Weights of a small GPT-style language model, trained from scratch on English Wikipedia.
Architecture: normalized queries and keys, local attention windows.
Training: a variant of Adam for these matrices, 5628 steps.
Each number is 128 + 32 x the weight over its row's rms, rounded and kept within 0 to 255. Layers, rows and columns count from 0. Numbers have three digits each. The size before them is the row's rms in percent of the matrix's.

# layer 4 MLP up, 1280x320, rms 0.0594, rows 1128-1279, columns 0-63
108:130129175172077119215148150040120133142116167089130138071160141128085095172186080146153110158098075168146159169112136136165111140124149091178069124166101157143148104120090098126109136125100099
104:131142121093071153067157182143126155135149150094162122067170150117139166131139181128145177090080145145115156126143102137183121103096174092114179137170159125102187127147062157166083117107102140
103:086121163142088174164114115081116213116096156132086156131121126203162182086118141138150088100154137142147102119088120081092143114142129202120171134115184074085113120143109163130185147138154163
094:163104179096089127102159161157113158098136101163093105153134163112130107180102142135181135125108096164172124076040118143177038109109067169127133124124089133093134117125141095112134108116117127
103:131136117084159090093101111131137165111118137127109123155110118117104120053135184127127113099079101132144128177170080106033084132056129111087160095123116122122057142109151117138138134142131140
104:118104130106124145119062130088128174109102176158100156108163089169088114111095124168150148094102096180095106115078192141187101117111129093144108107130209092165140113111163134110149139057163112
107:168095129095108119157146130121098118100071121098120169100140084123178191185143142099174098098145166133096136129113114079176116136067115080130153125071125099178062088133100075141122132032118092
105:140105111170151221110167150174090127139133106120161097149046134174140083112100124196116091070147130049068137091104102123147135116125077087037141215136150087173127121123091083132132123176158188
102:136099114138156137141113141098120074122156119102097145116168103137100068131123151135097137085161162109071146102094114177124137149122158180120169173149181145155070127135094104116117130124164156
099:135131097111197209111044165106152123141081106144125113123104128165116162142082145110115138179118121147107129120129140140142116160114102101118176134121137152158091105129236114094136144168138159
096:146148110137145134097087113148182110143168131104101103090104211154141131109173179104151093132061136107144111092193101112125074152148190109121120132134119140132124108150209148130111159102179121
090:110166162116083213118151111176169174140103131135144128183072150111145167199112185110130133081155102100129123102131086089143105183150183147118127138074138078148072103136143128076155088094186059
103:160162098122105115095101184106145090124110137117084115175129113169129146161137118168062137103187124120142129147119184120077110172174099196149142105077162161166119094123150166087155049148147116
088:118104146151171155153098174108079169089032124123089191139103123168126129097042142125120093119137114144114122153131166140130142119066170160134159156130113105072067100095127076149163152087144112
101:136153102151175084148145154062109101149095129101087155163101126161091085192127118103123145159161118106090085175172117165139081099105082096110117240162136158159129075138086117147126203114097138
100:179128106143127105096137143106126122153132148083147187127090100163141139113115154116168214110149133143101132104167130103138096128132150129117093123128155107095137115063183137201092115169104126
093:087143085145169108126114164142117153117103105169097111126105172147054124134129094187193114116130160128110151118226142114161150143141111130091171123118193129114058070118110125107116091146087070
103:112100113152088156107133110129056125106099083088111146083149132173126161074150144144168176111162125102133135097145165123117146111170067138113186133092114096144064087129128133126089161160116133
083:087076090108142149147147136060189055104139098146120168149107121152151107124070129097124140194065129137129094105157186207133069143131135105155125116097110180114125095091104133155129181132109128
104:094149097091161147154133154104133171125135075152120105175128124157137156132136127087172078121156109138080108104065134155136113204146143147102084115076082181140131139086095058113158086107163119
101:150153106111151189138099161080114081141147091073120127071095127186088153085089192091145112059113098069148197168146116110142108169078055152094135088122074131122120149143131074089136106102128143
110:106100122118060089163123064138121125133129074081146125155183179191179114072134166146154139111131200101175092136214113165101076153112112058077187147139138172145131162126159098160147132155165120
119:114147143123117096172151104129096113106165118125103152179137166154170117132107143142158118081129095126102154095122110096162112104113126066049150149184111169106114025044164179155090100112124078
103:184142143127148181138059123127130170121077146150095224113098113111111136098108105165160097155061143125122111171114140096119127121136025126143078157160147154144125149086116106109102103095143122
101:122157116131127134144171114123146052074155123108195102153113131128122109125095101100103131071148176102109120152175099097103120110153151059117137167132073176152100116116090117134142135156137139
107:159098133103152177101115136091113184126112121091207151122098059169109101153121194124169121101128026110110155102116156094091109127146147162161111092132084152149136171137086157070084142133164148
098:095176105146105161135095115115197152153140124152141093110147094141149091053090179148117118145179167130088121125100086115172119152117138084162154165115156098139132150104139118112143051118070165
104:190137154150115178112086114063141130064124058158116096164130091140032144125089148159137137134129125119131146123116101133114117102054161137163124139117092104151090076107145154085116137135156113
098:069143110176091166170201057076124109135170131125131165128107173100120180145107151104174129129098128142074157109088101139118126187140123131187068124116119129136083148146128075121097098159200131
104:131105144182133080066107112135097138140137150151129079149100127137096092112084164123132100129135131129132095140122112192127144097128156172094090186117104167111082112076173151101085122152122145
102:146134137132105121099200094172179126117032062134072096106178195162077103099145129155136145047082089114181143204110166088178120164156148145150150140159120107133080137172135143080119080134150128
102:107170150106100147162098172130161085081079144157178095134108089139132134180126122175135105085165150115149140155154122086122112166133058172111111095122143162144093109157148086091169109129126141
105:164158145112086158127149187133131117141149151112174083097060063152124134096141120130126084093147111049162104141172075112083100162122131122147109140060106096118182111118110081114187078117127096
104:126114119138128092166088113137068126058101185105129077168177069179163078126060179166114132086176106121117118159177177145137076087094105109105129188163153118124104078143144124146078140094161114
101:127114133130140063097098108129113124138123169129140167104060105145143136182156191150106152107099113089141160189148104180166080136106100103071140164071169101097161159121115119113149111169127112
107:187085148097125072080027155167112063160114176169113142108079088150078125167107098179144156122105133146135184182177110118115088121101103121099113093132107101140111125104141116198137101175135145
092:117072090111148160094042081163091201099091161088163125063116075128100162105088176154106133131120165159141084046042105159161117103131132062115166151087155147141099108145084121151114114149132095
100:115171093176103113133135167045152153118143131097156134145093120166074118131060158177108149127084119107096161112127071115133100152099156115137130128141124198069077145191163119138134128075135139
089:122157191160154143153082128088065117133109111127105145119169078163132134086112132181117076130140117106126210165154133186110116143104181121101149175124154182118128197124131173120154124116106121
105:089148154194124060124111095083086154114102144134156148157118126136051077100113133160135132109114090163080084127120127074186113169061150071154143116165116101151078148126131178085130104150093101
094:135099156154112107130122094122070058052167152146137108146097136142105088163061128172105154097088139113162120125115082090118118127163152100075093182178186110173144128110166112139100162109188111
106:164154107125142096104129108073076115121104124081130110132100135167160094197089099151135108171101068121104140112091173101149125143142112112153124148130211115121177191112098165106082138037122110
093:086098135110140158074092168171095141153185131151113089108084136145107186114152116106157099122171106098119125102107122126120098175142086085134194044140080121135186050121068089135171189127105074
090:069099165123155114150075131165093196068152137123145119153117097088127101117152179099090139190116165091121094111135133089166139094124131076092138129088131137119111074111106141159143128120150170
102:145094123146198146118181124101148151118143153174080137083126126156139143169095147187136128135097121136097167129202215141176162140168115126166168123090104127118098152154134121140112103164099050
099:077126116119116148171151124123158126104101104052152140115101108156089192133093180162191129131058140063139135148106180121215098090108151159169121181160099150190118113118106133170146123133151058
086:108052136128096191101109186116081081120157136043153125102110098106165140115132109170147148093138111100096135115140119182146089135121115140115142077158147124096150087160087125167131205105141131
110:168085084144115171160112146140114056108131110120126119130101099171155131152128099144107092100164120094102128168151111139208108078150121211137093094154141147147161135071126135110124122101153155
103:108169104130142180152134157140115147124108137147098098140042116115129142084147168114080128109154107123127137093154171121210107124112135154122122117088140152152178127059144122142143193116113147
099:162120171116097146087136094171156122110119079136156107079090064125100054072148127181121120131158167142152162132121149197084113123118129103124077094128156143144148101076155127087160119141075172
114:175088170140128132102162118125147046101136077080142095116107145174113132110180141163133125136130125124090104172117170147146156095108076094115140094179177111096095148139162114124149113100176121
097:090119094172216079160134136152132135146086136112128142178119098181156163190131130149120107077152177118109110120139162170149054146154119109091108114153158152137173171144117155151118137136098126
101:100137127106177155163126165117102151138155118122112148116100113124088119160149153145127134160141157146125153119165145018138131133123108079122079109130079101193083120164182107066162141094099166
108:120155061159142115119121196063166121107088161138124139103093097131148105106106146113104069160129054121140177092133091117085138118107130156095180092116104138125111105134136075111143100112142075
093:114145144148159130097118112150107095089095072083126116071110114133047120118121141174097092139157127120124145151136052117152118146108097113113139183179154114194116107120131161182135117099200137
103:062076162143152163111110135100086140147170103100170138131140103114121143121073110176094158189137069139123183134206121105142085139135091103140163126148159163155099153169123107168147140108132127
093:063116178101089134139118105061136174132074084144118101125119101137154151172089130141121127117131132178168112163108113095109133069122125166069107130134150191073162149147119094136100119094194113
098:100118180085155114091139179062166143089152088078128163169146102117097138066165167100128085120155088145137155114117167118160123172108114125154097169177085178151126091144149143105062106135113132
096:166087074135090143163090162011157088105101139102190166148116080128135155079132124129123079095180079164114213072146137183140123115109168172161144089114085106180093118146128127131103122149127127
093:085131133126171080130121063079160145080127155102131172166124142174170154137086201188097043065145149100092139188184099109095120132133131088109117077173152071179119139101140121166128094113174114
103:095080144151153140074150114143158132066110164114161160129140130101097079155087134173166127087133147092127153150140077168092137116184091110123108136174198164151137108104189098083135109208156131
099:122179125127129136128089067128102178129117091152114131093119040153143034131110105156138159093105141094101153112101093110112098182112094136147050155113071137105153121159160163116150129200111146
106:143106098123168146143125175082132106097138138148130104181114129141184140109182186128169083099126152087148069139079118171106086167159131108133123139106146131169135140094129140120107092148114149
097:153100169112158083096153130110121164151136148098108085162111161141149140255067115191103143140137118124095154177087165129129088091131115114116115073099135070091111094150070099160091096135227069
099:178054098119101134103084087113162112058099091061093128092128122129167110159114101129154139142137087130047126133077113126136150127122124130134088111120149115108152096154140158067120091138188165
095:150188177125156138173137129142152137109103193109097157191086127102095186118124152165119118109134124110133117155168162143087115131146089111147136139102148171113091147076151081132146159097141080
113:180134099144103139131162094140105150114122149142089173113110187136163165178095112137168079189172108149108134102156114167131108135069231160149131105130141119156113125107125082137118159123148207
095:152116113142157145077097191084066120139099207193154173172112113156054117111067181131133158102105122086144100137205158110103162100160111186112106157165124117146185120147086104089131161101093165
092:120037156082097153064120130164142132143146207178163132102048085151095098097111148125163162103091077183159119098115075098154094190095092138124167165112100122119171135161137129153096130125157116
104:129131166111172119206145200060152131106167095137137080149074086120097114155088129167195100168135102129107107108163135213070089147142136099126167119143114110148151169184086140069106180202127069
103:139123180131091109097090079163150080090096141075150087056158123176151186136116123152113122093170104082126165179158101155092079134136098168140116047085181104141148142158167140104137152171142135
108:067128106127152160158148151119165122102164078115142065199072104195147121102135161172123117192090128172138185170164188152147099156146147095157103094134114106123067158097123085116086165138197096
106:087193107167133126117094104183130092082147146180134160068048147116120125163170230139101094089078087086102204144124134122099156105088167124132147160039130159145093130062114099163130086131149138
099:089180167144078159169097124127178146090222081106070228087170113151148048101116123181123113140162121103098100165130129155132100103065129119128137118170130178103107200147137089176167116112140102
104:085135107105137136097125105137200133145186088148152071159132055146074128095134126142139132150147124098135113192104108127141073133072135140125137094117113146070130105127132111187087108084218155
100:132083144158098163122145157087113125123101158157190140148044076147071162178084164111112186149143131178101153118152147153145103198171124135176154151138148134137109100065085089110124109135187106
105:146151157137153094114167132115156133104131134088073118165176152143153123137077110124150153132082089126104129112101106128137100102180092128135134118147135066095097118154185108065115090111122171
107:088115154064164171120107132138118117137119194071109155111104135153123168104141139096156139134154087058120091140142090113183092102116095109143140191099127132149117149107122162122120136090154076
106:167148117074155110121136047131114127145090097134156123109111130130120068173121150155079112089121132124082135145151169113120139147077112086119112156140069101179122113098129093137163149065109113
097:107160195092159115128161188142102110134057165118159150115160113140116138163106149139106098028131122123066153166203150117154091117092112086157110111164091085157052137097116104139141090144135222
102:104158126185107095175127096093077065076187116153114117104138171171127184103077097170131127042091106121135101130125113126061132123089161116107124150064181103159160133141160164150123042137132092
113:108162137114098129160178109145114145126182127156142157141123111134147120054203156144105119091169106141105143133115170140161158100150101103137146163148106143124107081144063183138103070122113079
098:076150090162132105133169144121109156080139109118114160101145114159121148151165133122166115128156182105120138069059167094152108161093140170163139114161125121175127099125165119143109161132070101
084:131137151108130173102147157079128099113187149165056147178168153112142138183149142166187179121139072092152081114101103135134137126159114112164136127160185191149133115108111112174078102178087162
092:104163085122098128175085091129082093162096151161122086178155084125078136179119158153128105143165132076128117123169079128085143176084130158090162087183102129178145142138123118102161107127192104
094:161106100082159179100120100125075093117072054158158137114143132111117139156146122103106212155145126158070098176093087126168177114078177185120118188101127100115127097102137125142166117182109120
098:183105067115162151164137174141122154174057134136182104110097095148118177170128142162115143139144133080124141122172141146134118159111152106111164116175093130189096090122159082187155151153199080
086:089103111171106144113075101167091123118128119138113154100120111106075176080151171100111162118118090148137089129138105149115069121089100065115105097173071127176122101152088108126128127133157116
108:184149055187082209120098127142155122081165086122127127125082124152133086137109104156181149189133150156097101125092125124202102161137172163158123133129157208084139131184074099183147128136133155
083:057070112122113126114129123093121138135120134139036149134148147145138111192090159140149091089093148126103158136119092150152144108168124157108133236098097143153112135136184121120209149155103134
106:081165173096113216121122133098157131104157064091096152115153148143153179078151115127173137114111143137132112116122109135132067151160114220141100097120113170160113126088133142111134166165088143
087:065072084113094140119122059130126121133114097136112118183117135183052105142133154159165142172119117112188169167159137135081104166100160106106092055139113147093085107090097183104106113151172179
100:077145162065155049134126127151094094084087099092091167158095102167125080128110121119088106103106104073114136166131138134096131147156101108148135131123114143115138119086163082125129088152142139
103:111134141138139221160162109113178150149109113125157067184124088119154112135083102178105099126132140123098084127165208092146125181154149116103122151131166103116156077092137051158153137127192100
097:149125145111161104131152144108116116149156182161114161098152106181166132137120204111112080105160087084146206098150077145108176140132080165110150095136096146135137082113119126108105109065151164
101:133165143144138129159038092112148107126069068096123141093161121150158113097091121127176153137150081161129179142153136163120099125141082091140140171106116147202062081106134131094134099118130127
110:084091101137106139188157162104124165073140106145106100148085117133133168105060120148160139152106116098104141147171149125150128121087059157203104106141095179115124119081129122134078100086139082
097:129169127139135186070113114095042112092139196138146109151101170168076130058100153125106076124124114158076103126111106078073113122131110127133051114122168093096179131118120122151118076139110145
107:124100071163113104181069146107177113091126151146183108098077135169093119121144125128105154101096139090043115167135117147137132133078165139189130063141131170155095116144127070135155110120108111
096:081172102180102069123121081095090094156136124111124115153112116096123062148044127103167099130141138098117077137068153136114110131113119172140157151154129041167110149134105078121124151157153129
099:147095155109134179064110123160066108109088186155179130116138125184179145148069143177124067168129092136098206139153149123191163128132168076088128143159151043172125118148135113059072065111118084
106:113118150078174145218138142149191125143104081105130141103106098119081105163122145135161151121182116094093170117168105127131156141142183095209106173132161127153082172098145194123111073117151138
084:093148133168106113095109164137136122172084164197080080145056128096124111167131093130092098119114060160184162118109158107119075109105120104134117225129155109091135136123145152138109121125093156
108:125120110173103064153187098119077157131100130086102155107060044178109098088109099107125078098101121130135179098170116130084142151162160118142160071115139090160096146160134161158092147119109089
105:115116160187099088126079133125094146085097085138059134137138090138135109139094097151104170127163144113093186106107084185155103112106186167162102128081109139135147110119121130107142166138142140
091:132042175108127149093129147169140157116126115117172150115083095123125117126173132158166096115120137107129152160200160163133121119132108130132123085099128168115118109093096183094131084146124174
095:086167139148147094093145182133185164082118060092094177154158067101151103095129140162077170168072180098159101087164097160128140114089121141123029146173153164097149092146170118144184115140088176
103:178132137104106206140117166120114145074167128126151138079154086164114126189172132127113150100100199098122174108136078180044174126084158093134136135153088150142138118096110111099109136200110141
106:111099149144196186070144082131122170084116129168055113187076152110103059145108132162149184102115091144126135094103143124184118158107100118123087102123152085157089153087103125105062105113126138
112:093143132201164135118070129112084148121114084078163118144131105167100119086127133164144160121147150081089170145117178100124164158067132149098106136081065160132106123186124079061161119125112134
102:103168132141175086175096157106077098086148141139151103069104169127128184075160126090187174145103131146160229112111059167134110154121149183102133103107109144099181132098148090107138127138129127
087:146124164111128137134124096154206067154151090153113171140114112121101115115139195133149119166136095149131143038141107077163087168139168142105152178150173108075073120035152107160133121085162065
095:149132189110131096196148129128093124110130079133038158188148157134108135152106183147130148144175175095122125149187115146099144159172086150086168117070114074104044088141125162065099113136147203
102:143092102182086106169137183144132152138140097172146075106144174140110134090134176112117177089123100162116123217101121148159110137141112166100093130153113183089124172099086156058134119136196150
112:180153145119141153071089119067076134126131164098147142177157154141064095115049158080131125189118047151138196117128149130163078100135089100207118114165134075188094149097154102126126176158138101
086:166155132137195124109165194153069076113156094128118152149096176117148159127107081161158192108116161142135070194156108142123118156099074092118113139131156136106111140132079069131100120156116126
109:125120146093161132118144124119043093153048159074134166065165155167072115145098140164142155094121118128112132183182145090117132112110139093150132205132092070124109161111173097107154122126170169
096:154071070111134203119097131158051116142102175119133137116081095113099144184088119139145093108084064156063123160141125140132103119107108050157156122124091098178153122089100109203108141144146130
092:138112129158115186157098098135129149141119138143153196125111089168083081179089134146145160156080140151095114157134081155143069108101149089114152180132141114158105123146149101083166122064075126
103:067138115149148137143102139075133106095118119073126038111128107107165132173077126112114094113137117127136163178110129125097141146158116179083157072155114125111095095149121065123149110162099100
104:148163101093104169138164099127132131126079151111053089066095114168160143088188124093113116137091151140128131106095120128144119161129118162173154162155181131108087113092148097080109166108052179
104:136082156137133149100083188101150055087143171159149080089147070174137166138144158139137117127112022180127134168198173140161127156112133169167093124115134156155172139115126150122126114142103176
107:075144124136186093148161166102128054126092097087152138108107097140112138142171181171158143051134140150173126112057163153197184113158189121123138170134190130166126103078118130096188127102147108
095:148125105141122130112179107120198186118134105172109140158058092115140103154111141117117135084108114131118124203081138144151099130109110137098166116133138150172118080093181162159121177129151103
088:105086129136057097173115151135127109178069116108120121139145112172130087163158123046082105112133130144152170126102132158087143140097109048135134108212176157201077097137143111157103146126104132
102:164165140091147194140190120112118119146119141114130102153114171115138126158111168130114118124160099093067127122083159128153152145118178134104117092146115086105127109172129123064081152135168114
097:119104178082077149148128101063093171083104149063157102110177099176123129156093153190158124100067157126136170135115122113139102109172073100187112101147148111076138164168155131118141086189154100
101:109171169108133178134109157169035164110092068115081080140130053106085084199105169113130083156162069128127156128112150142124089197079145127147190127098111122116129065145111169183153132126102072
108:161117133160126115135099128124075133116107193222142141146142082153161098142131182130141080130142074111128072122069170137139106096065116109134108153106127116100096080089147136125145212124145114
112:095134136112105104099131089173062130120138082123079130135131168169100131153141122101150112116129074100131091131030138075148115128117154114083163115063123119078064119106107110111109069168128144
102:120126183115074089159075081213127120116108084155173136181130073112106109157117105162148113083144080109098173110092132087163126131105135162135058169138142188153050103102099169139109063156132082
111:038123125150172148075137116135116096123108153161165105096097117107124176097113166162140074123200099176080166116162113171126189157139152089176104161111121083111143093142101096108139129110145147
103:073088082158154113178092154177060137063101109130102163100112120126154136167118125180099125140147139134106150153121104164114130094151156146063081118134165125103109127116146102125113115166119141
096:089092141133119094140135128056084122150058151175061161172085087139130100200074112133036126143139157111114117139117109120163134142135164154180128112169113173187101119116124115108110111094176130
101:082115135109123135209094108134141092142094076134125137121121099140069148131088152147113086115085091077157134159152047130107114090151138134097145100123106139118081182142090105079120159079138176
099:160155144103159192156145198087135074153127149071085166147113077142094114099093079124160133079180122110109177117110074130174156169105143195212087117117073099137101112125145161100150104124139122
101:170177173097072231143086131123121152102106139158080086117125125157125146155135169120159103121093109100128155125111182124147138106134098175104117139127151154130142111151129156147123118112153151
094:151113119071167190127143158074135083100169182163175094158173100106073154108098184129110098112087084148168149070098099108155103127168124081159122151149079139179118109138089070177118140150106120
103:167148111121137126106083079109216115111143129138137111088113123112057156118133132170125124101119155073156105185134106188120114128102118115157061163136189104165100119135054138147135145141135063
101:093121160172124155140153100154118142127097145116166135052150157165054165134149160135113143066155137092112130218125158142117074129100077172130092168078084139212104093111150132148119153112120096
094:157092077155148140105102163112108137085120109189107105165144160102092146117110105163134165150080147153183132118139174170168102172112147121126119176126144090156106151113136139180172200122078117
103:145151067081141118108167143086121205134161113211085142104063084130144135133166116199150146091180134082050124169128180162202092149118122133206118093116109092163111055105132090139174122110200145
106:111114130177134141147153064098154076118140146186151157119109136150152115125148162125141105173113138125053125163098215027111124130074106183115075184139153105086134114065132137115105156123169099
092:084122070184115113122165127117105176091113085056140149120075149194052130113127172108137155072116125110091104125105144144110117148081159183127083118105113133120098116124127131121150122170126060
107:126076156120148148159106086080102139092148155116089137109142139187097085138117140169116096119127118142102103151090111122178154134099102102159093184106133124119079136102129053100084128127114068
105:081109136143120128123108146122089212086131140104135078067052106121126166108129158123124173089169132126131165130071080140130135156110115122199189136103162102166212124122122162145155142145134118
076:029199138122138122132089144066077154144087170152128104120103147128152105114151168183151101071149121119121104103107105072148165136129169062113100133096079163151098110123123110144108123125173082
109:172092087100142104165137152132154103112111107123072144099159097158154149089122137154112139202144187120146098133143190176109093130127138150194096132117187152139105105135100081129112134047114156
090:082167182161161147137133096112116167159105101156104136098152096164122070160073153100182119093075132140121164164156132131117132178136147175128185197132100142136124115183117114123136099049122138
108:109130153125113117115161114092100059114126178151139065147136166159109143121107142206122093172145140145126135131144130121111170102117141105145121143158109149156100089119157173158110078187167119
108:141167149140191118186105153112107148062092141147056196184070146163124126095103149132107077099128142169075119120115126123123109119098104070141102140112180137071146157185122133126196127090161078
091:139085134105099125134145109086154079157103143152166132142099154150131152202076141122113146162086160143146112124088180123110149124142132113104139153116155100171178063077162148132110168064105138